python train.py --n_layer=20 --init="normal" --init_std_up=0.0622
Each number is 50 + 10 x the weight over its row's rms, rounded and kept within 0 to 99. Layers, rows and columns count from 0. The size before them is the row's rms in percent of the matrix's.

# layer 9 attention output (transposed), 192x192, rms 0.0623, rows 177-191, columns 0-191
105:46 41 59 58 47 55 50 45 56 64 33 53 37 36 57 47 40 38 52 47 58 44 70 65 52 51 62 39 48 48 64 57 50 48 30 46 36 52 50 33 47 50 61 34 46 27 58 59 46 38 41 47 39 62 59 47 47 41 58 46 63 53 49 34 24 37 48 65 43 52 38 41 54 58 45 63 60 35 64 54 40 48 46 63 50 55 34 35 40 46 40 49 51 41 49 43 38 61 47 48 60 41 47 37 63 48 53 51 44 57 44 33 42 62 46 51 59 54 42 50 57 53 41 51 45 55 43 47 52 48 47 50 56 56 50 49 48 36 46 69 35 50 51 50 27 50 56 52 72 27 58 60 47 45 37 48 57 62 44 60 57 70 59 45 36 33 67 35 70 52 62 42 46 43 37 63 50 67 73 53 39 41 44 64 60 47 23 57 53 53 42 57
103:58 44 59 45 44 46 53 54 62 51 53 36 50 58 55 42 56 33 46 59 31 54 50 35 41 50 52 60 45 50 34 49 43 47 63 58 53 57 47 55 34 59 50 46 57 62 43 44 58 71 48 57 45 43 49 44 30 48 36 70 54 36 65 64 67 54 48 51 66 43 48 54 38 46 76 46 36 64 51 53 52 61 36 53 63 32 65 49 55 46 58 68 32 55 56 41 60 42 40 56 38 45 54 53 30 59 44 41 46 35 47 49 58 41 58 48 53 49 57 45 57 33 48 47 41 35 46 60 45 39 42 47 47 50 45 55 67 44 44 39 42 38 43 49 46 54 61 39 35 68 43 44 52 66 77 55 50 24 45 40 40 49 36 59 75 65 66 58 45 48 39 48 47 57 61 43 43 50 26 47 50 54 45 35 48 43 71 52 53 43 59 54
110:58 36 67 34 56 50 51 46 48 57 57 52 63 60 48 61 61 41 42 68 52 68 35 31 50 51 35 74 55 62 44 41 46 54 58 63 57 39 41 46 48 26 50 59 65 55 40 24 48 46 53 53 58 51 52 59 40 51 57 55 32 45 56 43 68 61 62 30 63 62 67 49 39 50 72 44 47 68 58 39 49 36 51 29 52 42 64 52 55 49 60 54 57 54 46 53 64 44 46 43 43 53 45 55 36 55 55 40 44 41 45 63 56 47 45 49 26 39 61 44 49 45 27 45 45 48 47 48 52 54 50 43 47 50 31 49 55 51 57 38 40 57 43 44 62 59 40 31 57 61 41 32 56 48 54 38 46 53 38 47 51 55 48 62 51 52 50 74 42 61 44 57 59 54 42 24 60 31 49 60 60 60 51 44 50 43 67 41 37 51 55 58
109:44 43 61 63 50 69 44 42 63 45 39 54 39 43 67 48 57 42 45 39 61 41 61 64 41 42 59 31 57 51 51 77 40 54 40 62 59 54 44 38 42 55 55 50 51 44 60 57 48 30 43 47 45 51 54 44 39 44 53 53 56 70 55 48 31 42 47 72 41 62 58 47 60 59 24 61 25 48 33 54 46 54 51 53 50 55 42 47 65 58 49 54 55 38 41 43 39 67 40 51 56 51 42 55 63 33 43 48 32 46 50 31 49 42 56 52 67 45 42 45 56 48 53 53 24 45 45 68 43 52 39 57 53 47 66 42 30 55 31 51 30 42 40 49 39 60 66 62 53 39 62 59 55 46 48 70 51 56 42 39 58 56 47 58 40 43 60 40 71 40 54 42 53 44 35 63 54 52 54 52 51 62 44 47 40 37 44 61 46 49 44 39
106:66 55 64 35 48 62 47 40 36 59 32 50 58 67 63 41 57 50 51 29 39 51 51 37 58 64 44 45 49 44 46 60 43 12 27 54 44 55 59 36 48 44 69 49 52 29 48 44 43 50 63 54 69 58 65 36 55 59 30 42 59 47 70 50 62 37 59 50 54 55 65 39 54 51 38 66 51 51 43 47 53 51 69 50 46 46 50 45 48 37 71 45 53 54 55 55 62 56 60 48 65 44 50 49 59 32 54 44 44 54 36 35 46 33 42 34 73 49 47 55 35 35 67 53 47 51 33 42 39 55 53 47 44 47 56 53 48 62 57 62 48 54 58 55 43 35 48 33 52 53 42 51 37 53 34 44 58 40 61 50 49 68 48 41 53 51 56 47 59 61 37 50 55 55 53 62 53 36 48 43 48 52 39 38 45 64 37 59 56 48 44 44
112:51 55 47 55 51 44 38 51 44 43 66 47 47 52 46 68 65 44 59 51 52 45 50 55 52 60 47 70 47 60 56 48 48 63 39 31 36 60 54 47 53 39 35 61 58 57 44 53 44 48 63 34 52 51 40 48 51 44 34 51 35 42 39 67 49 68 66 31 70 27 47 37 55 45 50 53 52 54 38 54 57 47 59 66 24 48 55 62 49 45 38 46 46 54 48 57 72 45 57 73 55 55 47 51 58 51 55 51 49 45 55 49 56 61 66 60 65 58 36 47 24 32 54 43 49 57 41 45 47 41 55 61 51 50 50 58 51 55 32 43 56 49 55 50 65 35 44 41 52 73 35 50 55 50 41 47 48 37 64 48 57 43 56 38 71 40 39 43 42 34 55 61 66 72 48 37 38 34 40 40 55 56 71 38 43 56 42 48 44 47 34 43
100:53 59 50 48 53 55 52 49 63 54 62 56 38 60 43 41 44 52 53 51 38 63 35 22 64 82 59 60 50 54 47 39 51 62 65 57 37 48 55 58 45 51 50 51 43 65 45 50 60 66 71 55 72 55 32 40 67 46 50 42 47 23 51 61 56 57 58 44 35 42 47 49 44 38 65 36 58 47 44 40 49 41 52 46 52 60 66 46 49 51 37 45 49 60 39 49 41 51 49 45 35 56 48 45 33 61 58 52 61 36 60 74 50 38 51 51 45 46 55 49 51 51 46 34 54 38 57 54 46 59 55 31 50 46 60 56 56 51 57 46 57 53 47 56 53 49 42 49 36 74 43 42 46 44 56 41 43 35 57 48 22 42 48 37 67 45 55 50 35 38 44 45 49 59 55 49 39 45 32 29 41 68 58 38 52 63 71 57 61 55 40 49
114:51 56 53 56 62 48 56 61 74 44 57 59 64 38 53 43 42 60 40 59 49 70 49 44 62 61 51 48 39 58 48 41 52 45 65 34 49 46 64 36 41 37 41 40 38 55 46 53 50 36 51 43 58 65 41 50 65 42 39 42 59 60 45 46 52 45 47 49 40 48 16 64 56 53 55 48 55 51 37 58 37 66 54 43 58 63 57 41 51 64 46 47 42 47 46 31 23 48 39 43 28 57 50 24 38 43 41 60 55 53 52 59 52 52 30 43 45 59 47 44 58 55 44 30 58 38 35 56 53 70 72 44 37 53 46 55 50 39 50 67 43 34 50 48 27 51 59 49 45 60 48 69 38 66 50 37 52 46 47 61 41 49 59 54 46 43 64 39 48 50 58 29 58 33 64 66 45 44 51 55 47 41 48 45 56 38 51 45 51 44 48 50
117:48 49 51 55 49 38 47 56 59 48 57 40 41 58 32 47 55 44 61 45 29 55 36 31 54 54 54 53 52 55 47 33 51 49 48 57 46 46 57 49 37 62 38 45 49 61 51 50 58 56 56 54 58 44 37 51 53 49 54 52 50 27 50 57 61 50 41 47 54 53 58 57 27 40 73 43 57 60 44 50 62 44 39 56 53 42 68 41 36 40 35 54 51 59 45 44 49 56 43 59 43 63 40 57 29 60 50 45 52 33 64 59 59 38 68 47 43 32 61 49 56 55 52 38 63 42 72 54 39 36 33 55 59 54 39 47 61 56 59 34 72 60 45 55 60 52 54 54 50 69 58 50 48 43 69 49 39 34 60 44 46 43 38 31 65 63 47 62 28 51 51 58 33 73 58 34 39 48 37 52 56 70 52 47 57 54 77 47 56 46 46 52
107:39 42 58 48 37 55 58 48 39 36 49 60 73 44 41 51 44 49 43 51 48 35 40 47 49 42 31 61 69 46 43 41 54 57 60 47 53 38 46 62 59 53 51 48 53 59 64 32 61 67 53 64 45 61 50 48 36 61 65 61 47 43 49 44 45 53 45 59 53 46 56 47 35 61 81 41 49 55 72 43 49 41 52 61 62 43 38 55 45 50 59 55 60 52 33 58 53 48 45 51 54 44 56 50 51 57 47 35 64 40 60 67 59 41 44 67 30 57 71 52 59 66 47 48 52 49 59 65 53 58 49 56 49 55 43 59 52 52 60 50 43 53 46 36 42 59 54 46 45 55 69 47 69 32 54 44 39 55 45 24 39 54 29 66 42 60 47 57 47 59 37 58 42 44 62 48 60 63 44 56 61 41 49 72 56 56 63 53 50 39 69 78
110:54 35 69 42 36 66 69 55 64 53 44 76 57 59 54 43 52 45 34 52 65 41 55 50 48 53 49 56 24 46 58 68 46 61 41 49 50 51 42 47 40 49 74 34 52 51 51 45 57 64 56 67 48 45 50 48 44 31 58 60 48 44 57 49 43 58 63 67 37 51 64 37 48 50 63 64 41 63 64 52 44 39 41 70 68 33 55 42 61 56 52 40 42 42 44 46 46 45 46 54 41 37 69 46 44 47 38 57 60 50 51 60 51 43 53 48 61 51 55 56 74 39 33 46 34 45 49 56 53 54 47 50 46 46 60 51 56 50 52 35 41 50 47 38 45 52 56 47 53 59 46 57 46 62 45 56 61 53 48 34 37 68 64 58 58 35 55 47 64 48 51 71 48 51 31 62 38 38 50 25 39 51 46 51 34 66 41 57 68 62 45 46
115:42 60 58 62 68 37 39 54 47 60 52 40 48 46 43 51 52 53 74 67 44 56 52 50 56 50 49 46 49 39 64 48 59 55 47 25 58 52 52 56 67 53 51 54 37 54 39 44 33 35 44 48 59 49 44 52 60 43 53 63 47 56 31 26 59 53 62 41 51 45 40 41 52 50 29 51 54 39 45 48 46 35 51 34 31 59 53 34 51 51 55 42 61 58 54 56 54 55 60 58 57 54 50 45 56 35 46 65 42 74 49 39 57 44 33 69 50 60 50 37 43 51 57 47 60 58 69 46 46 35 41 52 64 29 37 58 42 61 45 52 53 61 43 54 46 44 41 55 71 37 33 39 59 61 52 35 60 78 64 62 75 45 53 61 53 49 51 55 61 45 40 46 63 57 66 41 52 54 55 50 50 42 51 68 65 43 40 51 53 61 42 55
107:54 52 65 39 56 46 60 63 38 70 42 51 47 58 46 44 56 38 57 58 56 67 50 26 53 41 31 66 45 60 64 54 45 39 43 37 61 55 59 59 57 45 50 51 53 65 43 47 46 63 47 50 63 59 46 56 49 59 51 53 55 59 41 37 59 56 55 43 51 56 46 49 25 45 60 34 56 52 61 60 46 38 42 46 61 30 66 30 39 61 33 53 49 57 37 54 64 35 48 50 37 56 52 25 44 56 42 49 43 47 57 67 67 38 59 55 34 46 57 52 62 51 46 62 62 53 57 39 57 38 42 47 58 55 41 46 56 62 50 41 81 61 55 49 61 37 42 42 49 47 49 40 43 61 59 46 35 64 48 49 58 48 51 66 65 57 45 52 41 62 56 65 40 48 73 36 46 65 42 49 51 41 29 47 51 59 48 39 46 66 64 58
111:64 55 72 46 39 28 56 48 42 54 72 43 53 58 53 25 49 32 51 44 45 49 40 47 49 50 30 47 40 46 52 57 56 47 52 56 57 57 47 57 43 54 48 47 57 62 48 51 62 62 57 74 52 45 62 51 34 56 44 51 33 45 54 51 52 59 55 46 68 46 55 59 35 50 71 48 54 54 58 46 40 71 37 53 59 27 68 44 49 58 64 64 41 59 55 59 67 52 53 37 41 61 45 39 39 70 49 31 50 44 62 57 71 47 66 34 49 43 52 55 58 39 51 56 33 57 45 47 43 42 34 48 48 72 43 46 63 44 46 36 65 49 49 63 56 57 38 52 57 52 45 45 50 59 66 67 58 41 45 38 37 59 41 63 64 55 36 48 31 43 50 64 42 50 57 45 47 55 35 36 53 52 46 35 55 60 56 32 50 44 58 48
104:63 31 49 45 37 78 46 57 49 61 62 65 45 49 55 61 53 33 57 39 41 39 61 60 44 65 54 58 62 66 51 68 39 52 43 64 25 37 47 41 45 35 56 62 44 47 36 48 50 45 61 55 38 59 51 43 42 53 54 42 57 38 59 63 53 52 58 40 52 52 52 21 62 56 56 56 43 45 56 31 56 53 48 45 36 38 42 58 54 34 61 36 44 49 64 43 68 50 46 57 60 48 53 40 56 61 48 50 50 52 39 39 40 58 61 56 66 44 47 59 35 38 48 54 27 63 33 38 55 38 49 39 57 44 61 51 63 50 50 50 44 61 30 45 56 30 37 28 64 64 34 48 54 50 33 51 49 40 52 56 41 52 48 49 51 38 47 52 49 37 35 53 56 53 46 51 50 35 41 38 48 52 65 57 49 49 41 68 42 61 43 38
# layer 9 attention value, 192x192, rms 0.0718, rows 178-191, columns 0-191
106:48 60 47 49 56 72 51 58 41 76 47 56 65 54 36 54 61 54 31 42 48 64 38 40 44 62 51 38 50 53 46 51 25 55 52 48 61 39 48 66 72 48 50 62 46 43 63 49 47 59 56 44 68 62 44 62 62 72 54 47 55 52 51 61 50 36 40 49 56 53 42 69 67 50 35 59 39 61 47 38 44 50 58 46 36 57 38 42 68 41 70 49 44 57 29 49 65 50 62 65 44 36 49 49 38 45 47 46 50 48 53 34 41 50 56 38 51 48 34 40 35 40 41 45 42 51 58 52 47 53 52 68 49 47 36 64 59 49 49 62 61 42 50 40 69 39 41 43 58 50 50 50 50 52 51 57 61 51 58 62 45 65 56 50 36 65 44 41 44 41 55 20 66 45 46 59 59 38 52 61 54 47 46 47 19 49 42 60 46 47 55 53
114:40 41 41 36 53 65 51 34 59 54 65 48 71 46 47 43 49 43 55 52 56 48 52 55 42 81 60 46 51 48 34 43 49 48 47 55 46 50 66 58 59 55 55 27 23 44 43 53 56 51 58 42 53 42 54 55 38 66 57 52 56 51 54 55 39 65 49 50 38 49 57 61 54 57 47 58 53 43 41 45 66 35 51 56 38 44 55 41 55 27 57 49 54 42 34 64 47 59 75 43 58 52 43 41 55 51 30 40 79 63 66 38 42 60 66 34 58 53 51 39 44 54 56 56 56 45 50 50 44 51 47 50 56 66 51 58 39 42 40 43 51 37 50 31 41 59 41 46 64 58 41 46 45 38 49 70 60 57 58 44 44 57 53 61 51 45 61 44 48 64 34 51 47 65 60 70 34 48 50 47 56 74 65 49 37 61 48 41 28 53 43 44
117:58 60 58 63 42 38 44 47 53 54 60 47 53 52 65 65 53 62 46 52 52 53 55 52 36 41 61 46 48 31 55 51 48 45 50 45 43 45 31 42 43 51 54 52 66 46 42 67 30 62 26 57 49 31 28 32 54 40 58 47 55 53 51 45 52 28 55 51 80 48 62 46 55 49 46 54 25 55 20 70 38 57 51 41 71 52 30 47 33 52 49 53 42 56 42 54 58 54 43 52 52 59 40 48 53 40 48 79 46 37 41 41 42 56 47 40 47 43 61 45 43 66 54 51 39 40 44 50 56 52 58 51 65 37 54 63 48 50 57 46 39 51 63 65 42 45 61 46 47 58 58 45 63 45 39 40 43 59 51 61 78 56 35 53 50 56 60 44 44 48 65 45 51 46 38 54 31 47 46 49 40 34 52 47 56 36 57 59 57 56 58 44
107:30 61 35 41 42 49 33 63 55 41 54 42 58 38 51 54 54 46 47 52 64 38 27 49 55 48 45 45 56 60 46 40 57 58 57 54 29 59 43 58 61 48 44 30 29 69 67 62 48 52 54 60 70 56 50 36 47 32 57 53 40 31 49 50 40 61 48 53 65 52 62 50 46 52 46 45 49 62 52 49 68 34 51 56 42 44 46 67 35 43 54 51 48 27 57 45 68 33 42 52 54 43 42 45 50 55 33 56 51 61 44 45 61 40 53 43 36 41 47 45 51 72 60 42 40 57 59 53 61 55 51 51 49 50 39 27 54 44 60 55 53 55 34 56 48 67 42 42 43 50 43 54 41 58 47 48 53 56 51 31 79 45 54 44 54 49 52 64 57 41 65 48 48 25 38 50 54 40 69 62 66 52 41 51 42 61 41 61 44 40 36 38
111:55 50 43 47 37 42 40 51 47 40 53 54 39 35 39 63 51 37 63 34 48 41 48 46 59 55 49 37 50 51 52 41 56 44 41 52 54 59 42 42 45 45 63 20 41 73 41 42 61 51 58 41 59 51 48 47 53 63 55 50 59 51 49 59 61 54 32 31 47 62 50 53 55 42 58 54 59 49 61 44 65 49 53 46 39 42 36 60 53 49 51 47 62 54 62 70 73 61 10 60 55 34 50 53 62 51 49 44 42 62 54 46 67 57 53 51 40 50 54 44 45 58 38 54 47 35 64 48 42 52 52 54 60 50 57 50 33 55 47 62 46 43 66 39 39 28 54 43 50 28 42 46 36 30 66 42 37 37 42 43 32 45 41 37 49 39 42 56 54 54 43 46 57 52 43 56 73 65 49 39 67 49 61 48 38 51 38 40 46 37 50 61
108:59 42 56 50 65 67 62 53 46 59 54 37 60 42 69 49 49 54 56 48 55 47 57 51 54 59 34 41 43 54 59 71 44 44 65 44 67 49 62 56 28 49 43 82 31 47 63 31 51 50 46 50 56 55 53 64 42 45 51 58 54 45 37 62 43 72 35 58 46 57 41 61 43 67 43 53 58 55 64 43 65 42 37 62 53 50 58 53 61 56 46 51 48 49 50 56 56 65 25 48 55 45 46 47 63 66 55 38 33 46 51 47 52 45 54 51 49 61 40 39 57 53 38 40 53 53 48 59 62 60 41 63 56 48 36 60 66 53 46 59 58 44 49 36 59 39 56 50 58 46 47 53 52 37 44 51 64 57 53 27 23 52 43 53 57 57 28 65 52 55 44 45 74 50 51 43 58 48 59 49 35 67 64 59 32 54 59 40 45 48 45 67
109:57 54 35 50 49 51 60 50 50 68 62 37 53 53 44 78 29 63 51 58 41 61 41 41 37 56 52 38 37 40 58 67 37 43 49 59 59 35 57 55 54 49 46 62 65 47 48 42 77 53 35 45 37 51 51 51 50 24 51 46 28 44 37 48 56 71 32 60 37 48 53 48 37 49 49 60 57 54 57 41 46 48 46 57 54 47 51 32 60 59 28 57 40 53 51 43 32 46 63 34 56 57 48 67 56 53 49 35 53 43 36 51 48 52 53 52 68 55 42 50 50 54 46 49 59 64 55 62 57 40 46 53 37 44 38 42 67 61 38 50 53 36 36 58 36 47 45 55 47 51 62 47 47 41 41 50 66 45 41 32 60 40 44 39 42 51 44 46 24 55 53 45 60 59 61 40 56 61 48 56 38 49 63 51 41 54 37 69 36 47 39 38
127:57 47 62 44 60 67 42 66 50 55 34 62 45 43 50 41 63 46 40 33 42 63 50 53 55 48 54 46 47 60 32 56 36 45 64 65 73 38 58 65 64 50 63 55 36 43 60 31 38 46 60 45 62 48 52 67 47 49 42 50 52 57 52 55 43 74 59 50 35 64 56 59 63 59 41 45 38 66 62 35 66 56 48 44 52 52 63 66 58 43 50 51 67 48 42 61 45 48 38 53 46 47 44 53 48 64 79 43 35 42 53 65 37 51 52 45 55 65 43 50 65 50 33 44 48 45 51 33 52 81 69 63 60 48 60 59 44 48 53 40 54 37 52 51 56 53 38 56 58 47 42 38 61 44 53 51 53 58 51 46 33 43 48 65 60 54 50 57 51 51 40 40 75 51 55 38 66 42 47 43 58 49 56 54 40 42 67 45 46 55 44 59
107:41 43 47 69 77 63 49 46 41 60 45 49 58 58 64 39 59 50 41 51 48 47 71 63 47 55 48 60 52 56 45 48 44 45 51 51 69 44 63 55 54 55 39 46 60 39 50 44 40 44 53 49 46 56 53 76 46 56 33 52 58 65 69 45 50 40 48 68 63 49 64 52 49 48 55 42 49 52 49 47 35 29 62 33 42 55 45 31 46 49 50 51 39 68 48 36 45 47 61 47 44 74 66 65 60 45 44 63 52 58 68 45 36 55 54 49 61 62 41 63 65 34 43 61 67 48 36 38 46 53 47 42 62 62 53 43 45 43 50 47 56 66 40 54 60 70 49 53 67 44 42 47 62 62 62 68 53 51 53 51 49 57 54 48 54 36 51 43 48 63 46 44 38 36 40 56 28 45 58 49 50 55 49 49 47 56 53 40 64 51 63 85
110:60 63 45 50 70 55 39 59 53 66 70 25 64 53 60 69 53 49 49 49 40 48 56 61 36 51 43 53 51 47 93 53 58 52 52 46 59 62 56 32 49 54 35 59 44 55 67 63 55 54 47 41 47 42 42 54 59 51 55 48 42 50 30 60 42 35 56 57 56 56 29 61 54 52 55 34 30 29 41 57 45 43 53 74 46 55 39 46 53 48 37 49 53 65 45 54 52 46 44 56 46 38 51 43 52 42 42 61 58 53 52 26 51 42 50 44 55 66 46 25 52 54 54 36 45 46 45 68 54 34 41 52 59 46 35 64 37 55 63 51 49 55 38 51 70 54 40 40 74 37 64 49 60 54 45 50 54 48 55 37 48 49 46 36 49 50 49 40 55 30 57 52 58 47 43 54 47 43 49 39 51 60 56 48 49 50 49 52 45 45 66 44
109:42 54 43 31 55 39 54 36 49 43 59 52 32 56 47 56 45 52 55 58 58 46 44 69 77 71 54 66 53 58 38 49 69 65 44 31 22 25 40 51 61 37 51 53 42 55 42 47 44 53 51 60 41 45 50 46 50 49 53 50 42 45 30 40 54 35 31 27 43 58 41 27 47 51 41 56 64 50 42 52 59 56 44 37 49 31 55 49 52 51 48 54 64 53 64 49 30 49 42 46 51 45 42 29 51 59 37 49 60 49 34 66 56 61 52 32 58 52 38 58 65 49 57 58 51 49 50 31 43 50 38 60 46 63 51 41 41 46 39 37 35 55 70 53 58 41 46 54 42 56 45 54 51 49 55 46 41 41 46 59 41 53 48 46 49 70 63 49 48 59 53 55 53 36 67 49 52 55 49 59 71 46 50 38 40 64 52 61 39 52 31 49
115:47 69 54 34 52 66 35 49 56 54 55 54 45 50 33 73 65 59 42 54 47 35 41 64 55 80 44 44 55 39 33 55 38 50 49 54 46 65 64 46 72 49 56 58 47 51 64 55 63 26 55 45 52 59 52 51 45 71 54 45 38 42 46 47 31 52 45 52 33 31 47 68 42 56 53 60 56 53 63 51 63 37 41 47 41 41 68 55 52 50 41 49 63 46 69 49 42 64 53 55 45 40 48 55 30 52 46 40 81 41 52 53 46 53 61 43 62 53 38 46 55 54 50 41 59 52 47 50 28 67 45 51 57 44 53 47 56 47 53 55 51 45 43 51 47 58 41 63 69 77 59 55 55 46 66 45 33 41 56 45 40 55 51 57 51 75 52 47 56 57 35 51 54 46 64 39 54 37 54 54 52 58 60 54 45 46 49 46 41 55 39 59
111:42 63 40 42 66 54 33 47 54 52 52 49 55 40 18 50 59 54 37 50 56 61 45 59 42 70 48 51 54 52 40 32 64 47 64 42 58 71 62 50 50 45 54 52 50 54 54 54 33 44 67 51 33 50 56 49 51 59 48 54 54 52 57 67 48 49 43 57 53 53 36 54 62 50 39 49 40 53 58 42 55 41 56 60 38 69 47 55 43 56 44 49 55 53 36 60 55 57 67 45 54 39 57 44 28 43 53 41 55 26 61 55 49 42 51 48 24 48 42 39 62 55 40 50 57 68 53 58 60 69 69 49 46 61 55 60 54 51 63 53 34 44 49 39 54 48 41 54 75 61 55 60 50 51 59 49 35 66 58 58 42 42 48 30 30 50 41 36 48 52 46 37 53 34 46 60 68 38 55 55 40 49 66 51 36 40 42 31 29 52 45 63
105:40 47 57 51 47 51 51 54 49 33 61 60 67 32 57 52 55 35 63 63 67 47 39 47 44 36 49 44 44 40 66 57 71 56 29 40 58 69 37 57 47 53 44 36 32 62 44 50 48 49 66 43 40 59 44 51 58 45 41 53 56 48 27 60 47 37 51 40 38 58 33 42 40 45 40 41 61 68 60 43 58 36 56 43 68 54 27 54 56 39 65 49 53 47 68 75 66 50 48 46 52 49 54 50 48 46 33 65 50 48 45 41 79 43 52 51 31 42 55 30 38 56 52 41 41 33 56 60 47 40 40 52 40 52 50 57 44 35 60 63 56 30 69 44 42 52 53 46 69 50 49 47 46 52 58 54 47 38 56 36 58 55 59 56 50 40 53 53 62 46 59 41 54 47 43 59 58 43 44 47 57 66 50 53 42 57 36 49 56 39 45 50
# layer 9 MLP up, 768x192, rms 0.0861, rows 0-3, columns 0-191
098:56 47 37 48 66 64 53 64 51 42 49 45 55 32 50 57 55 42 73 58 61 49 46 63 37 57 41 44 58 58 58 54 46 53 32 29 37 63 42 41 44 60 58 55 38 48 54 33 45 40 52 55 52 44 58 48 44 57 50 55 45 51 64 50 43 54 42 40 37 65 48 66 60 29 41 50 34 63 60 54 51 50 50 44 47 49 59 50 42 41 35 33 60 47 50 66 35 43 45 67 57 49 49 62 62 31 50 56 51 69 54 56 45 37 29 48 52 51 55 41 43 34 52 48 57 30 47 57 49 40 34 53 38 37 40 45 45 53 42 33 50 53 62 53 55 53 55 58 79 55 64 52 67 68 42 41 78 55 55 56 57 62 61 57 50 45 63 48 43 40 51 42 60 53 62 68 45 67 51 35 53 62 55 53 52 67 50 35 56 43 44 34
094:36 40 56 49 55 67 58 52 57 36 58 49 42 55 33 65 45 44 62 41 59 50 61 60 52 43 48 54 59 62 57 51 40 54 63 53 60 35 46 63 43 37 42 48 66 56 54 45 53 50 62 48 56 69 39 56 34 28 48 43 34 54 46 47 49 52 54 20 54 69 59 41 35 52 44 48 59 28 54 69 58 49 42 66 65 49 42 61 41 58 39 29 43 49 49 60 55 43 59 49 62 51 53 44 54 45 57 44 53 54 42 72 52 45 42 44 51 34 49 43 57 66 38 61 57 28 50 58 48 50 71 74 58 63 59 39 66 64 48 48 47 60 53 54 60 42 57 40 36 60 59 40 54 49 59 39 41 62 41 37 43 37 52 53 50 62 47 50 42 55 51 34 60 50 52 42 37 46 49 69 53 52 64 59 64 50 38 48 72 47 56 35
090:46 37 55 55 46 52 38 29 46 39 49 67 45 42 55 67 55 51 33 58 50 50 50 44 42 39 39 64 49 51 51 56 59 38 69 52 48 60 37 63 46 58 56 38 49 43 72 35 54 62 66 46 44 59 66 67 51 58 39 37 35 49 49 66 45 42 55 59 54 51 45 44 56 51 35 46 58 52 45 43 53 64 50 60 81 51 51 48 51 60 56 39 48 55 27 50 61 53 40 62 50 32 34 72 43 40 67 45 33 45 41 45 61 44 37 54 43 65 45 42 69 61 38 46 60 40 39 46 41 61 47 40 53 52 66 40 52 41 55 39 53 46 50 35 46 38 54 60 38 52 38 63 65 61 57 59 49 62 41 40 54 45 55 57 46 19 52 60 32 51 55 39 64 46 38 51 55 44 44 45 65 39 43 54 40 48 40 63 43 42 57 59
096:51 67 44 57 51 45 48 62 62 54 43 39 36 57 53 47 50 39 46 46 61 53 50 50 38 55 42 45 68 51 59 45 43 53 51 47 72 48 62 67 36 70 46 50 65 38 49 41 54 51 53 57 63 54 21 44 50 53 40 51 51 57 51 41 39 56 48 48 50 50 56 77 49 49 56 37 37 43 52 51 36 38 52 61 56 63 45 47 45 50 22 49 46 45 59 48 51 61 48 56 47 53 36 48 37 40 35 37 57 47 66 70 56 26 33 44 22 57 63 47 52 50 41 53 51 54 66 72 48 54 66 56 57 33 43 43 44 67 46 59 59 46 39 50 36 41 74 43 46 42 58 49 48 47 38 50 34 46 54 54 51 46 56 54 40 61 34 37 46 52 74 55 61 50 49 52 32 56 39 40 64 44 35 52 38 53 66 44 38 40 54 53
# layer 9 MLP down (transposed), 768x192, rms 0.0707, rows 0-3, columns 0-191
098:54 46 34 39 50 40 63 60 51 49 53 59 52 47 57 35 55 67 49 49 39 54 51 68 63 44 45 66 41 48 49 50 48 43 54 56 38 60 54 58 49 49 33 38 49 64 46 32 43 57 60 58 50 57 49 26 29 44 79 65 73 38 55 49 31 57 39 50 43 42 53 50 77 57 62 53 66 41 61 40 49 51 37 53 65 58 52 49 36 71 47 45 41 56 47 35 48 61 58 51 44 49 63 61 48 60 60 50 43 65 45 61 39 52 47 50 49 52 61 64 43 32 64 56 44 49 59 35 47 63 59 55 49 50 64 49 42 49 59 49 44 56 59 53 55 54 16 48 56 57 48 49 39 55 58 33 44 50 63 50 49 50 51 63 70 60 59 68 49 54 57 39 51 39 35 65 36 54 53 53 36 56 50 34 48 60 49 47 30 47 48 57
088:33 62 46 65 32 50 41 50 53 58 43 44 54 42 72 65 60 69 51 49 53 47 43 46 51 50 52 53 60 59 44 50 58 49 56 51 51 67 57 52 61 49 55 46 44 44 49 36 52 65 50 48 53 46 45 59 37 55 61 75 69 43 56 53 30 48 46 45 58 38 53 42 42 46 53 54 43 49 69 45 50 52 62 50 47 55 56 37 54 44 56 57 42 43 40 42 37 54 52 61 53 52 65 25 56 52 26 62 57 44 69 43 35 43 51 55 66 40 42 45 45 56 39 59 76 56 44 43 47 56 44 69 49 61 60 61 48 42 49 56 60 56 42 45 37 56 49 47 71 48 45 35 84 76 37 36 44 44 48 63 41 51 47 51 27 32 59 40 53 35 45 57 58 49 36 55 62 42 62 63 43 43 40 42 40 60 53 42 46 52 58 61
078:56 59 51 38 50 39 65 52 47 62 48 38 45 53 56 59 62 46 40 45 59 49 37 62 47 54 64 50 47 45 57 38 39 62 41 42 50 51 52 45 46 56 49 54 56 52 54 67 49 59 49 58 59 56 51 44 47 46 55 60 48 39 58 42 53 55 54 50 46 52 51 56 51 51 39 44 55 52 51 63 53 41 57 41 47 49 46 62 46 53 50 50 56 57 59 54 41 64 43 49 55 59 50 00 58 46 51 49 49 55 54 56 58 54 55 46 41 42 62 52 34 36 56 47 37 55 56 59 55 58 53 62 51 56 59 55 46 58 42 67 50 43 55 62 46 49 64 55 56 57 54 39 62 42 33 56 38 45 41 39 22 54 50 65 55 62 62 39 49 48 59 61 60 53 63 52 36 43 76 58 45 67 53 67 57 58 60 53 59 32 41 44
095:41 58 58 36 56 40 53 60 47 33 65 39 68 65 51 41 50 64 56 49 47 38 50 59 56 47 55 42 34 46 47 50 56 46 55 42 52 45 49 56 40 42 61 52 63 78 59 57 82 54 57 55 47 56 55 65 50 39 34 53 75 49 50 50 56 62 54 50 51 53 42 56 54 53 62 53 58 48 40 36 52 57 49 43 46 67 42 40 63 65 49 41 45 62 57 55 54 50 57 42 59 56 61 54 61 44 64 40 47 40 42 40 62 51 39 46 53 42 43 45 62 66 56 25 65 53 52 40 52 77 41 61 62 56 36 52 54 44 37 39 59 61 42 66 40 52 38 54 62 56 47 43 37 57 44 63 58 35 53 53 38 49 45 64 43 48 47 50 59 35 34 44 48 56 75 38 49 32 74 46 60 53 36 42 51 47 42 50 23 54 58 46